Weights of a small transformer language model: no biases in attention or MLP, untied embeddings.
Each number is 128 + 24 x the weight over the matrix's rms, rounded and kept within 0 to 255. Layers, rows and columns count from 0. Numbers have three digits each.

# layer 13 MLP down (transposed), 768x192, rms 0.0698, rows 171-307, columns 96-127
132139105123176146144193159107114120132112137160147112093134139109092141107149161170119120141114
085145092100127127129167086144124103139126162133146128154140110155130114176141114119093113113125
133113095150104168095117134129145136126133126120099122090137116115126104118096113117166138125121
116156116101115103109133094132142122136110138133135129125158121092145141072106126136105103119125
143100116134110102088092143172153148092115125154108138156175150064107147155126113116131103112135
133128084129159148126145116093084153081154087124163091144154194106126158120149129160161121156135
117128117139125118092156092075170135132120169094074115119096116132162106146122129089123129085140
133123139132150139155100120167151121163118119189154105145140140151120128101149127096143123141148
149115097114173126117138101100131125116094148123154161141119129146095127113141076129124123114169
087132129101122148164136106120121120140123080177079113146147162164115091127073127090129162124144
124125125122153165113149135121150127108128116159158089142116108156123128083113102122139195154149
150138101099136099156094082176106129105141115139096104133147104107129126121101145136141093104159
137139103142110128116155130132146103139117162169123147143141119139083137109156125199133176097118
134163118138147135140153071129133114148122107115106136136123095155104160138102137068155106150137
120137172176133129099118143152125115141137158138129154139135124136132135157135131124123089086104
088139133122160161157103088125110169139103121138125127118135123099126099151122106123148115131129
119142147144132108120127123150116153099074108112174122152114140119129127143132157130143136106144
111092144098133178149118107098119140153127130162103106133113136160098099117165116109122117161079
155117149162163101125139102113150091140114130108120109113124145133130134117162126127130151106131
121109155118138142182151121154127139142100129132167125125090143131148123162083119109110092132140
104142140097118157084141132140162165176124107107122133106147133103133149139107148088158135127142
107111101143154151149094130113122109131074164103129107145124140114143115148112145145111138137132
158105126119169111157146147116150109134134156131096135148100161146137159098083168161146140111152
130090125159122130086155139122105145156136111150157113096126130112140135141198138106122072166136
137095120166077128182158128130092146153157159155102150125161110136116193133136137136168116127113
166137135157096108142110126087115123130109131126078099146144114114146145090130146130110115116149
121140114122115126128114144123138113121119118118149123123119133126129131142130132141125131133126
121137115141180139131129113148145104150132139132132136099112172154104111113122144147119159107081
112157164131141136155094110118157118099119121107132105126106078123132085102125126149136114126121
118152131082162149142080140153129114113102174166127107140173119137128145119161140095142132151100
128162146102143150127156074134117117137134142112127109115162093110110087120096113123149103108156
158121114139084117116105104112151126136145141125140104115155146159127095119121117093108160111150
153121119135108125166164134138137132163114105159119109112102119140130148124126129161113160138144
110111157124108115135124114151100157122144114124142161124086094113080126145138102169099155114136
130138111101108150102121131116139152127127130123108126126114130152139106100117119135078124093138
136124115142132112116114128136124142103109112142101093148126151120114143084112147128112112143129
170111124109166094145092083108111121156154109106114149135119140091155101129145109136137124145177
133203105128181117150123111128151145127120091134123127139132105146165111135166150125122118164110
139150125117112158119101136104121153104110157141084148111140111111121145136135137103139126123125
138138164121111096182168134131121164141156115145109106147134111133088093066155110107118170158142
143109109136123105131131107100102107163122136123101138134106174130128104150161083121122152142152
088114164104144113127108159126137133132117121109148143152164096105089124134134131149139134094116
108142124173103130119132113130168174115154113122102123139183114166116111081155107134123124121107
145135127086152153112138108134132093134102153133124110079169110085141093147169113104117130092147
167144145105135162153145079110139064150166127113197117123153136110129124181138132140111111168146
125127103118122112131167182107108112158122152119105119161124142164144142089099139114140113124162
138112126128093112116173092123119122126090120162127131112132114133098128110127103161120132128133
129129147135141113122126115100144108119133120131126098145117114162160108092148142111133113157132
130100111120140109109146131121118134116168139139095127121170159172116167116124143110149144166142
098129134114129133132146123117147131112150104104141128129127110168093106135142121124100139109133
156131088125135143122100122130092142140135128119100131130114177139130092119110136131142086156122
135113111120114154094112124126149149125149149134148137141136133123114112119116143132150136108159
116147135139136127130158112124148103137134174131127145111111117136112082110178113114159116171126
138120139087150100125110149122170124124151069127105112145129133157141134136121116095124126150150
080115105097126146114132116140103152153172118120151113127114096094117136168116155067105142116161
132114113141136099163115129120120117140125128131176134145169114135138143128145144102128147170097
128140149151116116127138126154138143141091093125134097119144131118144188079102142103146152128173
128117109121128152148130136121115091129120143085182133148133082143144108130143130150096111157123
147103112113137130098135113147143128144124169165112150103153113123179144186145131140157091127130
115106127167079099072120063106155136127167098156114167112113146120145123115146108131081150133116
121135119106171120143120101142116119156102148108117088133097105134134111119151143150167178137166
115127117101121154113122119101177111123147162126141142154168054102114154118105136152111134152092
133147144142128119147135165133075171150127119108148162118136080115159141134136134099115131144170
136128147095141123147126139163127145147126120147105107139146147117111123151135145093097126094154
138180111125095107106133108127115112140097105119120135133137156108122143108106151119125097133105
108141151114103176175118075124141102124122142090143088157134120120126129109136101148096079109126
162099098126157128133129125133124111141103101141131154115123093143144134151136071108108136075129
148110092132120132117121120117122097098137168123126081158131116158117116074124097143129148154110
139145110145114134118112113097146128135095116104154121100140152072148140122125150133161131123096
111105131130122129143139142120095158104122139125072150111139119112129149153135085114115092142128
148126131136124145096115158153104126103118085127165089142128154110141155122078105116102096120124
152111140135096118140130163121093112162150079175130151085110150100161131152134161144137077087087
142155165097119133135098131161108122086105101107183084121164148076127118135096152130157119112162
108128128143119057133114165134131156116115124146166106135101144101134123144108146159089145111101
128162128124131094190146104110134120161128140116126093092103145095063084125148130132133178118197
134142119100141152121105094064107117110123153114132113114104125147163195126131091128125158106120
094135065102108105105161102148120082124123113070194122141154118149094156110083138159125101148124
137128133120125134097101110148112158139143147129115135124118128147163119144125160153123112127130
142102139140117139124123141134130131092136145123146142141136146091147125098126150091139138146169
139119118095102168119039150128117194085153125122084145110109107126140104120105153132123167161138
106146156163110155126115126154150139149094136135147155135102144109142096228144162157114146085110
121148097111131152129124193128171097114135145138120141122079140114139113117107067132115153136142
135122088140130121149108156143097139145081171118208103130154118118158101138173148097167137168110
106164132134094152133117101137154103137100150101095127104126149159152142149142124157122158097107
124078131138131113103103134137157153111142103105123128083083173108121109092116121153162114117126
122143133152131129150110137139147165144144086119122140149121124136113141102115103132123155151146
112134159081130171115110098127139103157138158148135137132120157152148134131147112129150086148136
149123112133127125146168106125114146147096136166142128107161061127162096138110122166164101124132
118106099133137102163139143117147106136153141117161109138130131105117130106124136114148116132144
138117150148071118086166120085137139092113168143155113137139139149176120114145118135111125096148
149112149132115156133121155108099144144147157137207148140177141126111151180109156093114114081158
131166137125107143108107136096151140113118140177101099083108129154143103133140096126154101103098
155164130154143118115128173142104116165087135160162138110104130165153151169139116132152193112152
121121094124130134203135094135131167092127123125171132120150104121142096147120133174120143127112
154120118145096137167155118125110155130115110144119115122136122104122139132153134130093173162127
110133124138153145143110107128142123150116119114139117128107117110124095125124104103113116098125
144072111107130129114126110169097161107145158113125168176113090115140162099127138114153119143143
085136135119139123130129137158142113145117106126099154125145177136181155173132166089125147126116
088143155172133139128149128141142148141138079101143144098126099146193073067156114146125131162158
112125172114124102126124103122098099130128127122148163100107156175141171122140183114124200131112
127127144127092103108112117091135132099098135135115111118133149142125126148121129084099146114090
163165101133110151097137144130094157137134094074072146122143135094150108091139140119111089140129
118154137182150105117135169122129114146131109123132126149137115142116113174143141129130127119122
134152161097159124108128118136081143118162121112090121152155113110143123111131124113125139142123
098141106128158118150082122133132115110118118179114093131130082133111104124115122147111116138110
140130112143116122102127131123124147134132137152130120140108128114112085110130109127118106161115
147166148120138164118137133133119117094141125104134144136144139081091156122133112161157110127135
137123184136108146116114118144147104118101080103165111146095140118125123141134107128122123077120
126115108090167174132106156164139110078159119142117117135087113147087121135142102134116182127125
110096110096124142129123149126094180134138140111171128177125129128151128101080110136137173164153
115116149102126102077114138107132132121128148106118121104161141122086130101133117186111134128126
146130131136125127107098119164136095139137169179149150107151126144155119124090128125158139136131
113114131113146134150091125146132139110109137116149160112143150100105112131159122118131117159148
092121138112137142108133141132135132150170122139120091122125125130110124132108080131149057159124
161147119149165101154125116109167144145129138121171110127167099131142154121160118119097159157152
177090139107104158130146187163134150166090101150145118119091094076075107113126120149111106134150
133114119133098115131114152110123086150128131137149126107111134095078111111088094093149113124133
142147104152106145112103153159135130099164134080105116125147119098164148125089135137156126137136
139136127105104137099171090111147107121116122147143093131111168120152157156150137115108141108131
163142127105114116142113160117132116122157119120112155144108116127141157103130087094128121109154
130127138135115118096140155111171126146129129120110137095115100139163093130126118148125151130104
131123115164150122068156138150144179137098126087175109081111077152138101175152096107115128168104
145143152128109109111154184143124093132116113149136115124136123109142161162136158138108130102139
129131175130139117124125132167099108109122140122136122138119094131121126168118102133147143112123
099137106142116167047070131129112115106135105119157089154066135112122161118155126101098111152098
093126163089116112105087154137127163120107130106149126151121182135128128129151083136118102102104
144155129115135074168119152123132102167093117144157118141136109105130104169123137128129170150121
150108112102140147119104132137105149131115144092138097148145122087112125113131136070120152168102
153121084149122121132167141130153147128146126156109123145106128114155105130125119124134126136141
118130166099151122132133126074149115083114133122157155152149101147129161153133131113127127095151
144113103111100144113095126132117141124137109126112152098152134127159137112149111156119140129107
102140187138144139122150110181094155113153115155097099145088129096091092107197140122090115145134
163136109113152094139154127146134134064087129127134118120100123109125118141156080138109120106133
133137105143134144098121123092168125158130111132131134120148132130139116093146124180144172145141
120161118157123120119131145127117122123102140095150133143173115159172093106136108097141105130101
142143105093103093124123119152143079157120145146117166128156110106099176114147080134151128137128
148155132139177122112154128118111110115114149125144136072096149084136124150139127146142108129136
# layer 13 MLP gate, 768x192, rms 0.0795, rows 172-308, columns 96-127
185117116095136129172085152102094129116115171123157106121103105162175117126125190139094132109154
098053134101166195147147113114147117129099154122176126098087100173129121193106148126126132157138
072126184130148119149089133145120131156142127118124125121091141137103091137091149064126108121116
107109115124124143126129135129141119123128138141163156118114180105112101128123146107107119153142
108174131114128135131103149137160112109131069124136110152120142149141098145135133115129103129116
142127112147122176156164122139121158145133197162159126111167121141158096133151099133169135100147
137140120162098143151109120122136135122117130186124097124124144135127116113140114157160101150090
143143139121185144150165130109079136161115156167170139144121088134137069114096065137131118099114
147150127169115139163152116146125089093126161173108125131118112109157144130124118115104112157161
152132115123116116152173106160102085100138137134167119143128135080107139078156116171144117142137
150158129124137113131097181101106125157109132121152121154107110127128121171135140127091087154105
145157103139113166140156133138112125128147130137140168133121124153130112105121134169130140154148
148151157073139108147130154142130098122136117112132129138105087124117185162125132125128121142090
122094115137173126129144137128107141097099127170150153122125127111141114121113116106091165161149
120116141097105160155121148135112113110134130106143125125107108108187115143121055106090094158140
112140168101098148130112124123172114140170187151161130115114145131136112135159087147147103127120
118168133135162123139105127117092125148106134146090169134113107142104160128165122132087145108089
128168117112138127166126108117146136127133145140090179152097152158128134079151119121147117096118
128150109154133145074148117075151149177135116101178113112172159163098163174149156094162140111127
104126149093141123182143115145132141110145140117119113108150140109110135099142109121088130123139
104141106126151099142126073133133133145195171153103085154118107099143139115128142109131155137080
127124169135169162141141131112126119128088102119129135090122148117129119116149136135104113149109
112151105084109103098150114139106149089078190146189121188140140144153140148131105131095125115138
134081113176128138152129073082116101110156109150148160139119129183177191109125109109096134137084
143166149165119131130116106118146137157131133147118123131136147154143129145110151084111110164132
118122106097119120118112131066106147139125141135147110122102113148130131112124126095100107110094
160109135094149138138162114122126132149135168112116097142118092137121171103127147127100136100155
146167132117131176168099062117145113103148121101110136130086135153144113129149054104141125157138
129120136101194229176132120126133121189114132144156149134123116161162139137138133106135108119173
132116158161151136127124120133165112160092129131156124148114125116102132182157090133145106163093
107102155131138166075126123109089101128132098109135151176126102103170111174094134098135144191149
161115160152105137102099150132113125133143162108138138127119112133129110131096125074121119109115
133100108110093182098119137153137127140115095085163131166090084139179156164126142144138115172140
121132108152167130136123122160132129095130102139126123131102117150153124123159118174130134092106
092104114128172145132155120124092147165153136155151126131116157148153086151093112083116117086131
111128113102161115142139098148170141178147146167118146108122138126093112138137171134136126100103
133181123093141134129145111135129100173120154107106101158107123107139115078111072131124083099129
120138119144119141107128177131142126122146152129149104128158145122125135144135123106108128113151
107103112149085128097155103100154146149135139165164122125068119130139154127084086135165077106127
153114110121119104110177151150098127155130106180114135147148144094109106102117138142136129093149
148122116151112171133161131127126162116114146124088171116142084169185115099121153124126157123133
136122092152135123114120149145130117149118185147144128147134127129138142127134164106143131143136
145206099085124100160116110138105105118129130156128136116158146111172124108123124149116174104114
149137158151133074124159152141156104140147126128113155124114125144120115095119123098119168128121
150146117136136119155143075141141164090134162152086135112112095138104092129131128100154122119088
117163133130110138087157120121144077109124164135176135111139134107103164089127102110119139143102
149131108094137137124165156135126116103144100123105124101123091110174139142194092134142088173099
165150139105120138154167140139103137134086091130142134120098101101137086185136166082120082137103
103124193099125115103105143111149137128141125097134122135114113165085117114146151147105120093140
158171107147150077130130144150150146116141130163105133156122127126127156103139144074162140097133
098149147140137138145146120113128129087079117148134101130123128091134130124102116124121114148097
136114096135144133119112154131139109136131165129153137125134132160148126111130124159153159143129
122121107106102130151158119170089118138110118089108132094114099164156141146101138109186132140174
090114162140139182113140111153090138110082122117153129115086154151163122146095116107101155160110
152101107076119165130154128140153113134090184086161134134134152169113126175146122108137147128133
111142127123131133124121132159116107143120174157153134120111136117100135137159090156113138141094
125110121114117149156143126157093109141145160149118106147115135141137104102117151186158109124108
079155131139122130105149118133123149071105136118114145148154124116172113125098159122148134108134
147104082136100160173134091134120170131082091124085139131063129167155121103129170150131136138131
161161121120129144174138161165109050125134093156127154135128102166117114101111132158097138118134
112144145097120126148096143141135161141086157151154142137112118106153121109154110142139145142119
116136179134154111152122140159095119137135171161092162130137148131136121118095145127185130146117
135125130099117106141126158136107113128096155136135145174199101115120123137123134128126153113150
135164119123094140099119098093122113157119112118165109103142190124153119100151139074162120132146
128185192132127146100139137105116124172117175128134110111153125113110141141122138097126166135151
111148134093155113143142100129118141100120141129109120104127160097134112125119142137093102125176
144136159144115095140152154160134139152140167121096132166117169120117080094123097142127121123118
142135142121124137155147118120144119119183131120126120129120127137123127090118144137130090093121
144111137103132131145144104143175130098165156169116101084098090147149117123118149092121100151158
139155096135159163172120140109112131139151111182174178060140118115144114137138092105135140111093
101114141096130177151091155140118168136105180152154140118115155132097142104134126104138152153162
121097144120130150123101096113104069154100133159119107169157150162120107193134145165104131146111
152089149108143120178156108132123098140134123109121158145137124141147086115128142126106156102132
117115066140133120142127160135097107160129144176129136118100109141154146103098112138115154131146
154157111111157114132098097159141101141115153165153138135155103125139128145148105092125119150112
103081174120118142097114105139127109122133091093155144123094108166142184162121122105152091099131
106128148110129142141135143129143138148120145112154108118147151144106120143179151138123105132111
129147112124115119148137128184157101141096155125157147112137153158123120147160137158112111132125
144131117104155181121172138129126126127113116112092121100150140113141105135135176126097133155128
120145091073192158101126110181114154205175119089165181143110166172124126153147141100151136166161
118164136121160114122149083115130162126135156175135120146100143111110121129124175120101166115068
126124116130112157114151102182136128104108139126147118125151101118087116113081111134126122152132
128123104130126082122169122098124090128141157109113100125136117129108121117119118112130138113156
072084125083163117155138099144139092160133160113131166144118148117116126135151138149153128151139
124105102095121149118124120131071143126085085120170145149115155126133118136133142101108151110123
156115116102155140103121130153137132106123127112129110119146141148140142161130123132135110155097
124187123146144136154118086137143101145146145165139107081163175134159099093152112123112129121163
113131120116099159143124146125131127167133122115120187126110138149105162121136092115138132124115
125141139113093108129099093147125140119099165147145152124117111143114167153109135075127157129126
121136141109130130092126137131131111128127137123135137118098097110131109103182133172082134152083
135142111152196109187123110114077156113146116128153136106160076144153117119088117154098166145119
080115141145105114148125101164185103088107131124126141150154136146112149103083110068090118158105
095148118103155134154145081111130148098123092186082127092146146136122102114146075099148143125107
104126147156158145109108134109114130117149161128163136133131100139108122125143089122146132114146
126176102140132106168126109143112112104108112137123137164103107145118102139091136113126123115113
090135066070116136153166104165119106138163066133195194149107129115146118151148110115155118154139
122161135118128117134131140128108145173111157111097082158130135126151132115109136132131124119122
166112154137147127166119136139121132110117147120103130090097157088126126104133141119122138147136
123176120155137114149163142126146152146132108128085148128139095150174112137122123095139133127138
129104129120120122158137086123119145141122125128159172135102142142123146142101092172141093136103
171182127120114109124140119144144142077140173139139090113127118096105164123120141106089141137147
158132117122173092166161097121137150146145101106119120156101135103130101100094151133169142145156
132080152131161154095127157099087108115115141129133138123119121162135123129089116103099140168113
125122092135080135140120153123132086092111148150095152117130144163140153152139099124131125165131
133110154122095090113109089159129145178112108116163108131122134152146121143125125064146062127091
131147153108092113153109122131140138158136136127148167119114123163129137123145133123125125182137
102128125135123116139144101131117107098138081096118172126141110103117123116177105128140145134122
128174130136108120146078131089118167093133134140131174125087142162121106107128126186136170142129
104129099108113163156132120166137109156121137138108153088083152135155155139186121116090133065080
130138144119154133160125113139096115125102120124140150113109135147147139133101122120148131115112
125157089134141147101142106087121143127099097138108113162117135159118082115141110124118131127134
133128107103099104109113154114107129119120108138161138193104133152142151106111152104166129122129
125117145119120151096131141151163167095159119139132128145118127132140119145107114167103156161094
113151082073105127104116126150139135143117069134144139173094126154150141093117135097118111148129
154130136143186124139070103127093117114115109135139179087156081141124130170113140125192120158147
134137131121128127114126167178089112129120206183102126119132123124133103119134136129127154129129
113156112076129119169102094122144101149170121122099125167111128113151137109121102162159174095143
132161100141135186142094133154116115154109136145150115092099182117134203100087101128143155098137
127071124129127065137108126150125145176134172131133125149092187158137114126142127150151138144139
102143140119172112148126117146161136132141171125130148083126113143100125110125104177058123126126
135142145149166107168145132152117154124077173171144113148126130109139121204113158086136115114088
128152124118154142110131146117110122112113160100131103176116108118150136143100120094115170120147
189165108136121093160073144112122101119105150134118123118132121125133132098128134120073086155132
139093137157161118140158131101125073114144156104132079117168146116095071145097119092154111100107
139107129157126124175104089106125121152128138119146103120139175108119091100110149115152113153111
098110131109096089112153099160094140157115121141145153112139154120130143124133138133170166153135
175105128165117126137097138181147133174160103161125136153133153116172136156109116102137139108102
135129124050134161142116115129138149131115101118151141149095125133117099135170091167112140135153
143157150110133180126110124139135129120092159125102163122157181148077098152062134104131122140105
143156163130122159143146118123147114122124169131091127128157113127120115147106139120130113092128
153107130155159156139161091079105123143153118128133121160123120096155157180123090130137122106156
165148139111142120108179104152087106109129105106138113072130073080102138140128129116121116134105
121127116104156152163145131180142074114106137153112152102124125177130150114166132160124152132128
105100136118129112131172170147117160122138174133124142089115111105139128138115151105201121119152
139138084084120161134173160101094133157149132123172132147114121083078098129146147065155072129143
107125083128152130115118107116154146158144142117163208162125146118159161147144161109149115143129
121136139120118158120122109133162110161154147153156167152115141146112109127127121105117122105069
# layer 13 MLP up, 768x192, rms 0.0715, rows 172-308, columns 96-127
102142099129149120146142114101163132173156112153131123101130178148167113139178076175120098135069
094079117166166101113123124123130116096147150157141093131160148175109118137131124145143142106135
103113163125180121121133113140110155135093129146180139122097098139115135173115127115170168141150
153115132112086143134116161132134151142114118077136114129119115116141091123131105138106113129160
161150131131166120119142099115120095153119138125131125144138121118149120189165126131145114178140
086156112097146117113115155120104178111090113160093143152113141182127151118094129174118135120097
147106130151085134137184122149153159137144123092120138136133147170142127135107085165112122121114
128137122170161088126148155118157090076101145148187105200128126161074133109150113081145143112105
144135162117167106075123094115126139156091154107055111145106167145139127122165154179133118133150
159135100076119129168116126160123113073154143127114150139146126122153112167168134145106146114094
095146130108101094157148170093120111114095179103108125145106130143144101123202134137135106093110
203154095154145131173161172146128106122136108085131146132147104138181125123098109127127085121102
175116132101124116080105109181113111130134140131083167117119120094170096109118143091138138096139
161096169105110128121127109125128128101149118093117139122132128116117152157119167116164093098059
146137101121144148053118104118111131150107105140121133143121123132133152114135146109124093121127
109094097125139098051130101124130156142139138114119140192110123098157131116145104131130136148137
109100148107128180115143132125125126128111129162151127138125141135156105134129107143125108133118
128109123128126111136084133139129108109151153132100165140102117190115107090119150129137113125131
110169131139149126090118111123098171135179093110093148102133113107113139122162102118165167133099
088128150093130142188100091109126111171156093167104121098127124151131156134106118175134148076117
162149136161135115131142182133106132086133105115121170078152105146151119147132130127139127125147
119140171130174149135135104114132132166117144124108174127129175121113122118120141144123123117083
144116107121155151104150211094139143124121140169160097136162130110118129142136120128146126144150
098147054105106151085099140082142145200086136092139170144154155137152102133135137120148126141123
151119154133110113144123104143157152154120146152109113135125107101120127136116132108132135132118
114122150158137137149154127143143097132118114089098167134139103152147099170135129132125147151139
116147124168159167089152163113109104113110125118108126131132121128119104131125158155139133135122
113115166108120102162127082151134146111116136130141083135087162126113100145110149126132150080120
128095145135137132116161131088120130141107147114188131133159152152128151125115087122102137155176
154135143069121168103194115095125129104067128122106180147102147122101108104112132116157119110122
062127136088123049105105116134160109098097138139149150152119113097092136098099067082145107112109
136138121106140118102160095106103131107109133114102131168144163126166142150110109122142128165129
133094129174142121180131122119157086165146124148141131114132190092130063119115153130125139080121
084148146111152114096149134117114140123095175139137140144137126157083140110146115142161145170137
144063127152130110129153112142087165169145130121132119136123099145108096137114144133124126138151
119122136117138118156164147165096146103120120152145146117117152092146106135145101105085134198183
119147132146160171088095158147133145122110141113152117157179143161156120118153142160127157126136
144132076132098138146149171128110085107146137129147090106155157132170107162138135140132118107111
100117109131134121151170110090111060100123129101127114131165159117117148169115130137132111108210
107143105148115126163149110118143119109125150185123101186126121117148162116100167100133102090123
103086104129099145123129166165117123073114159087131117100167111123160143123117147140153123152112
120086161177119137162090132137107112102107139083143161136138127195160159147112088112112156153140
136111131150117105132124121128129188118180177148142138160107102185169105127125142125121106138146
116114125086133128153127129174132124138102145055140124115177198160119165106142155160166118118134
126115137132170126108081123185154109117160176152152084148075138107123100154157132148141079127092
137125125105153142139150148115120131137113112128148133127153114093150150149155092126146117133121
132100112127097098155162135143138179112165134109150121107154124084137143121102126101164128079102
152107093138113134134127186129051157102119112110099086179123116110175091131137125144119101084149
142151114098123107190073079144119117155112140163154145144140146152090138127100138124175133148171
169093123140120148146141135149120146152063165144098150124173112118189092106105143102159093130143
142155158134103124150102128153149110111164148124122145139115142095169130124138083136105111118091
174174148107116121139149137143164170143155090118100085116125108138118126116113151140145093167117
203114086166105155151149138102120129093178128143115134123144145086138142097119151104121125110112
115152157106134137137143136147145145100114169118153115123137143115084137135124169137139158149135
130164124121115133125100143183153080106103148121130141127092140096097134143128116138157186124143
143153075134148147167099160111126106139151119148091179085155081114147146149113151158081156101138
103090132153128141143106095096086082145144116175082108093176151155133090118165149159137090130093
107133117110141136117104119140147113139118112144157121102103115153108155134110106146151124126161
098132120136135136120121130116118137139172117138135123159116145146143124131133126113126142137116
142106076117128132115166128145114109050115091105103111132134115167150112135114134114155130174192
122137138087099099113145092124073145110160131178143148107092125097078115085107106122079157113127
098148129128137110141179125149095145139130131184118122114157142151117118165135096093107081132106
171116095148125114137106141152167152173130140131067121136126121154139143115146078133134123100147
140100121152128147087131103136163103126133078145151182114130134115138105142148116105154142167125
095115115131092153111130106159142153162150130130112166121145164078091147127139147173141103096174
128151068150128136124152155130170073075101096192109100135078119183153139136120098163086149080120
099154166100128105119155172101120156128174097116128117110143096108130158111142132116150157108137
151118170126152153135112104164136159146167120143152110121115127153104119129105133134120151149160
100151138142159093151081110145138130152155127099113102136132143105133137176124149154102125119151
102091123136174089133085140165175139111120124131105146119089121120139140149096109130114152113148
116119124172092079078146140128121112126139177133154095144110145114183181070128120103114151140147
135083147122115130135098126134147115129127137130137111167159173118142137151144112164127104117139
134137114112141116145106140108100123108090133133104139098138154129166092112131115114128168113145
089142112127140162087126154091147153061140099109123142129102135154119167099137156150122125123135
168120145093094098137105135128144145101124137088121101141126097104135120131159123156153153113166
112118119151100060116115108116120132135177107163151121131150089143146152169121142154111117090152
124069093114145166122144140080095180123144138132101100135117132129156148132115101103139141164153
109150082140154148109107141100143143134117154184146154128151189147111121133129154126107127102104
153136155159133151110163096163072081181098150168157131104185125083130118147134139149088094168147
113143134081150132157108167129119131154137135124095134092131134091189119114126146126128096151065
053131159153112158139136103136125102136109140157109082146140134142119152108129122115133152115153
131170092115117144147166151160172180164113099121114150153153119168121128105145135130149108154171
120123117109138148164133140152119147163118149132144135110136147119172111136134136166096139141096
083075173068150114163146152152116149074155146126125108148111130095089103101093081139088090150164
117128132133156142156134110103085126124113134147123129070136080125136121121128091088130153106115
133116159132108136168118143130106123141163131119165145159106119142104161104136067111099172129171
139129152132130174141140111134118148157110123128140115120128138147080156110120151133106147114091
122124104123109122156145165127153114159130116112135160162113119146124113147115139115147154123089
139100126146149137131158108129155097123067066125122117140070093154125131129122101147107113151150
108105131136141120154160127078154114129160108145116127108110109164110121155157136147113144166114
101179110124159120156140114115131134149092147142120094093143113173140094128141138043162142104134
110098092143144104149148154174143157120084120174204108171134186137124145160117103128109116102108
078126098136127169151132115140099100113120176119158106120107150142127116167139129137138101115069
150122149103134132141114136135121112108129155139147114102132091097127131143124126120112120089086
148120146146119117089166108171137168136089164170099140077133153144162154099100075155111131147131
127136124107125138123085066145158106108133135135163126107134141141154141156144126111148135130161
135130125130117147120146149130152141089149113097099192103154138109159105059173101113130141097130
104116129129122081113123129071133153121129121110187151137143129168129113096168169136136146163078
104170147121122120145140154119144117130120158126107113112119157124088092143137142130135133151077
122120149159094116146089159142133134100140120103142116190112135124116141096190164105141101158090
095089127115145112133119106137132121115128167128180130164122109154100169112119170137087163074143
127150143114111127150101131103116114105132107079101089124140148149109152106129116126107064115143
162150142126121148148127105147124124192133169134128135122127118141091088141089140121123121132123
103142104093120136180096127122136165128114144119157141195165138169127132142190155145106110118172
122121174142132095161128128133109108104159126112144117156127113100118073163127125121116117120130
097115066142123109119169158127113113126133138109140096154120129103141087109139136105106160145106
114146139150113157146103166117138123157140111146122161071154131132081127087126107101099097104129
124131131124133138128119134112127138133093164136118088159113167109111130114130133103155137136131
123110180119107165104122125111141143153127103149146108181112097126127126162155111113095134110165
120095131150109136141132129158128133131117105119147126144123127113132104146113152120130117120120
170107130128125120149137150109141141131111121128076141058123088096133117119112124117131174101132
125168125114169127142095126115147105146129141141114147153087125123121136167134094147137155113122
173121159146102113113124156149113109104130108090168134125117124134113132166119164139172146133101
155120080152140121134046141131107157140099099117133127101121126112118140122067147130137137115144
114142166110110159125125143121086131100133154105143084156152086111091146125127118075123136140147
138161087125139123123134141139123162114133109150104117122087130121168111151107072127122106135102
159148130109121126103089109097131104191161112117142136171155108112090130152070103132135132069172
133120088117142140116095092108114150118136102103119133192134130161133146136102107128126146104143
150109170124075125120135110096110142113129134132150127094142115166113152107079167069117108132126
135117148132120145116157119135104121109144064142128120162102150097135124108118114101150120177121
135153147159113126108141144129123149116101094117094112136112128123145067100144157163141189161090
123156165107149122131128128121173109142100140148089112104159092132091107135144143108167131137115
097109115145109160142118147106167079139122141102124080135115102124133199101146122140126159164136
131109158100112157124118139130166124120124098097118151113140089119093095113113108118132115076167
120155126111157136097083107142151127160099146148120138151156150148115112116150179108103097113129
176105151101138119178129093141120053068139124038123114119119133130099104129133148090120081132141
083151170125145151125129094130141129080143057145147177151122153148148108193103155151110139159127
121174127145105113080177172138092134114121122111143078146169128119142144146125148147178127116105
136088112094152131109135153147158135129104132097097160084122138148168082157092167124158144142132
147105155174079176101136164135151121102180141134115103083155093130136119125089168093130138155123
121124141163074127112125127163127145118132156098146114128087119136109112154134112089155095103113
144102128150100138134118135139114160145175155139101125196168131101086100136106107131143116132155
150138100120132138159158154080137143091124135116126063127160141136095142124129143153138139134159
100123135111129119067162152136137152120105096140156156144136128161072143123178131141157102138134
121081116120124162187055119122132119107136097156156140149105116146126123116081129122098145085141
104102156099123106090146173171118109145134158144102147143064131110124126118089142109152117159166
171148116117081102171144142167140096157141136116137160145131138124080136116116101116109134109088